Weights of a small GPT-style language model, trained from scratch on English Wikipedia.
Architecture: LayerNorm before each block, learned positions, tied embeddings.
Training: a variant of Muon for these matrices, 234M tokens.
Each number is 128 + 24 x the weight over its row's rms, rounded and kept within 0 to 255. Layers, rows and columns count from 0. Numbers have three digits each. The size before them is the row's rms in percent of the matrix's.

# layer 9 MLP up, 576x160, rms 0.159, rows 272-305, columns 40-79
094:098123162100141094134125168123112106117142135104124114128081112111159157125131165118184151156090208104156151109132119123
083:134129123123118142108110149144128154136084122150127143147092125111150109145178113128136139144134143168104112138150078147
087:116181163160132124131155167132175119110147109130113132129121109170115086150089114131117134112129131137133125113151117121
102:099084128162121105079176150138128079149080114111132135123083135111106085085103136134136081159153138100169126112126109143
089:127144087117129155131117151149168093156118131108126101136128154164102168128082107136160106107158120122144175090142092124
093:145112092104123182126123131153167088113138103116115142174117150125121115155146142108140119132114141142107096104112169121
103:112113148140125114096124150111135107128114168151135101101139167107112178128116133129113106105132082110138170122147105116
095:111163178102124158102162092166161133160104096111111107163116120131099123077104143155113157119131047176152121132149127123
107:095155140125130104124166133121149137142147150110123145140143130119122144147087134131103092156160085157137114183091125142
107:130087106179161118091116133125134112130084147077125156103127135144148113112134135105069130102125155117145152134127078140
098:058165116137111131110129131121110137144157129116112120128166112159134146103157143128125170153116122122109097118128069105
097:128171114137096147140148158165158164114127104187099150112146116131151076145123137088102128157101119108128090171154108166
108:104124107175151111120132076182144110161155126124154102107136178147098117130127134140163128121152124128124127131118153141
098:099123122095130164122107138128149142171149160137122095123142117122127081124122147112109123129104129138111087114151163099
091:134139133135121115123133123111163128153123134105091131099127084150174146150131107118143165108136093100100123110114121090
100:104114097161088123140125166122152120153121106184140100145125138155112144098091122167117114130157109076120139152124199133
088:126083147121143137156141183149141107097122108142117168136120116102161150111179177100131159149128157153123120145130124150
105:141104118126130132125114127143150108190149144153087134131165088130114110064076157103137113144133150063153134112124111133
105:105126117160120130141165112154152128156119134155133132124141139117151139141153127173133113139152126083147091098144075095
102:094124167111120117127100139101131148177135126127159108131136140131132109126180154093097142113108111097132137093142089122
098:164135121146126130111135164105152116099071182131141132177145126145140126137145100134114125135103144110133109156160109105
103:085115158116155117122123099099121080120145130136153161158112151125131150162165124146103168145126150133136090131117126119
093:157133149118096126136137134125125121113167096107067149151138109163108122096116200120114149148121122101137153150157134144
098:083125147133126128123078165149110124116136099144108132136131112122119134146147139106080180104111101150135104120182154108
094:135099133138083113156134125117111155146130110143141137088138068083152142159127132104145108086173106128147135151144118107
105:120093193156111184092151098124138110196102127104103103118152105144128120102139126112133138122122121125136081141112127101
096:082143151131128190118118157148112121116101102118167162116123105137097145139152110119141107120143108113096136112133150130
107:141108112154162150108126109130115113151119135138132148128084122101147111072157137141139145158131155122119122135136187109
116:091165108166165134118117147107147097151109150136108112110136130099180132134141141115122087097123110080126123097112155164
096:139121120173123141126116119135137101151122097148139132148131111135148116136078107154096086062131093156128138136136128103
092:142088144132131150098137160150124150108144153151091109142139168096112104081105098127076093128087137116189100192137106148
091:102139165151122149137118097149115143135129111135130158104139124139130108135143128125094137175169143110115128107141111144
099:153121124171126130148128103138137106142079155105098159140133119139115143115083124138136125183134133108139115114141182152
091:106104127123139143105122150095156123098164085125091171134169120166087125154129129079145081098083105130123103150135145099
# layer 9 MLP down (transposed), 576x160, rms 0.17, rows 272-305, columns 40-79
093:124088086150146145154095124147126172134136108172126170129094131136133143132127094157138143120125125175116142151162112120
088:132086098143106110131099176128149141077106091126159144129134133189177093169133126112146148107129134096098124128156102159
083:149100166136121131126128104091103127152100153102086116126149116140108119124064151137138142125172159076129113096100165157
108:099156120142142136139212136137142169071152108121145117147098115128085124092161133147110181120141121115150150127094125187
075:119135144114136113153099149169173123126146170117115115163116152123102151141133140104143112082098108100158144120105081120
092:134130132101177137110182071125156137143117104114128165096126128097127128109103134109108133174162124081113138158128150162
101:108125120154150146126115122185118125139136157122126129096122169125093111138128166130117136122135136131122101179142128123
096:140093126140091123155112169144144105127112137097151171116101123170135112170152127135147121086120155160116174135122129121
117:118143116152111173155157143122130134200123167094118140126127155137114124138126152120134137132133069162113127169197182125
115:094140151136131113133155174136137125130123157128161143111108136166140114109128166118094128114116110137148153156053088179
098:156114118149083163128107138130126161131143133128135138097118095120132163114100089140164131114171155101143154083073146129
098:178148166091130117154156121153102121160151149126120108111134105118107098121128148117123064153107165091148098113118121147
119:087124119096113156123100114105154095151156150149136195150144115115087096072119124168143139134107121143138107118086127114
091:097154174117129146140114130072159108101115122122132160107130176102159121141111105149144123138122129157139110115148096137
086:135123113117106117156070116110126168129167144113168167136132109111114165132154120103115120178137171123160141131117111104
099:084164102146146133138150105144100115162075141148129149136116091147142136107113133113144100127160108145150115153151187113
092:103126133191147173153126121132151108146106146128131126112121109123123095194070103129119086143140147126126115139143118104
092:162131155116112110183096113092112110122129131138127115154132172174145153124139126121087101118089130126132206129149102073
106:116123139115138137137133148143068093107147100135140145171136154124117105095128170155142104131145085114147112092128147162
099:176132103106119137185110075145143123122131128149151136132108146125121155115159129120128102114045125155134160112164143135
099:161116143150125087104079115114104139139136136132161142114138124081130111166148156134132110091074142121121131136132118138
111:109114119118129085099130144134120137107128183097129125116139143132094143084120131132107092092099117163142155132183117144
090:130101139109167129151132142120108119105096159114139154147124175081118127116166155097162109146090140086122120119111147088
106:137121123148111109110183138099117113135130145105154160129120101123119162151097128127134080184138098129140106135131104110
094:125138141110151110119111177156127134128163123120114144107133162107105124150117149126098096150196139099106116155155141150
104:129168145112085125146094109171100151143132130148113113114114092129134170093130109176138157136154100107116131133162108106
097:126092134086148130153151153155120163091095092130148136145154152122121147151151139111125163118134128169163138144150091095
102:118124130130152130144146166100163117110116111092137146156119112125109097140124114122133138124095151118094128136167119122
117:090166119124095139134143108126132115124140126106121140159124141106137130130105142148166161095132135119112120129125152165
096:144098175098114173138136114071150092157082142143155118162128145123093146144123080138130141118122134112112164072113112095
094:171121125143140126160089108105135154128156171110132154137140136093157112153129133142091150122040112109124114136140081149
093:126104170138113154138088133113125128127124113093113170164107112102104113159164150091104130161105121124099152110165127145
091:104119119125099139120118087145098105094102122128118132125152151103098110132134121138116130148118162126079098171113165135
087:104144136127139124112146155112094137129084133128136150115102090130165154088136101157133111145094121141160135184118125122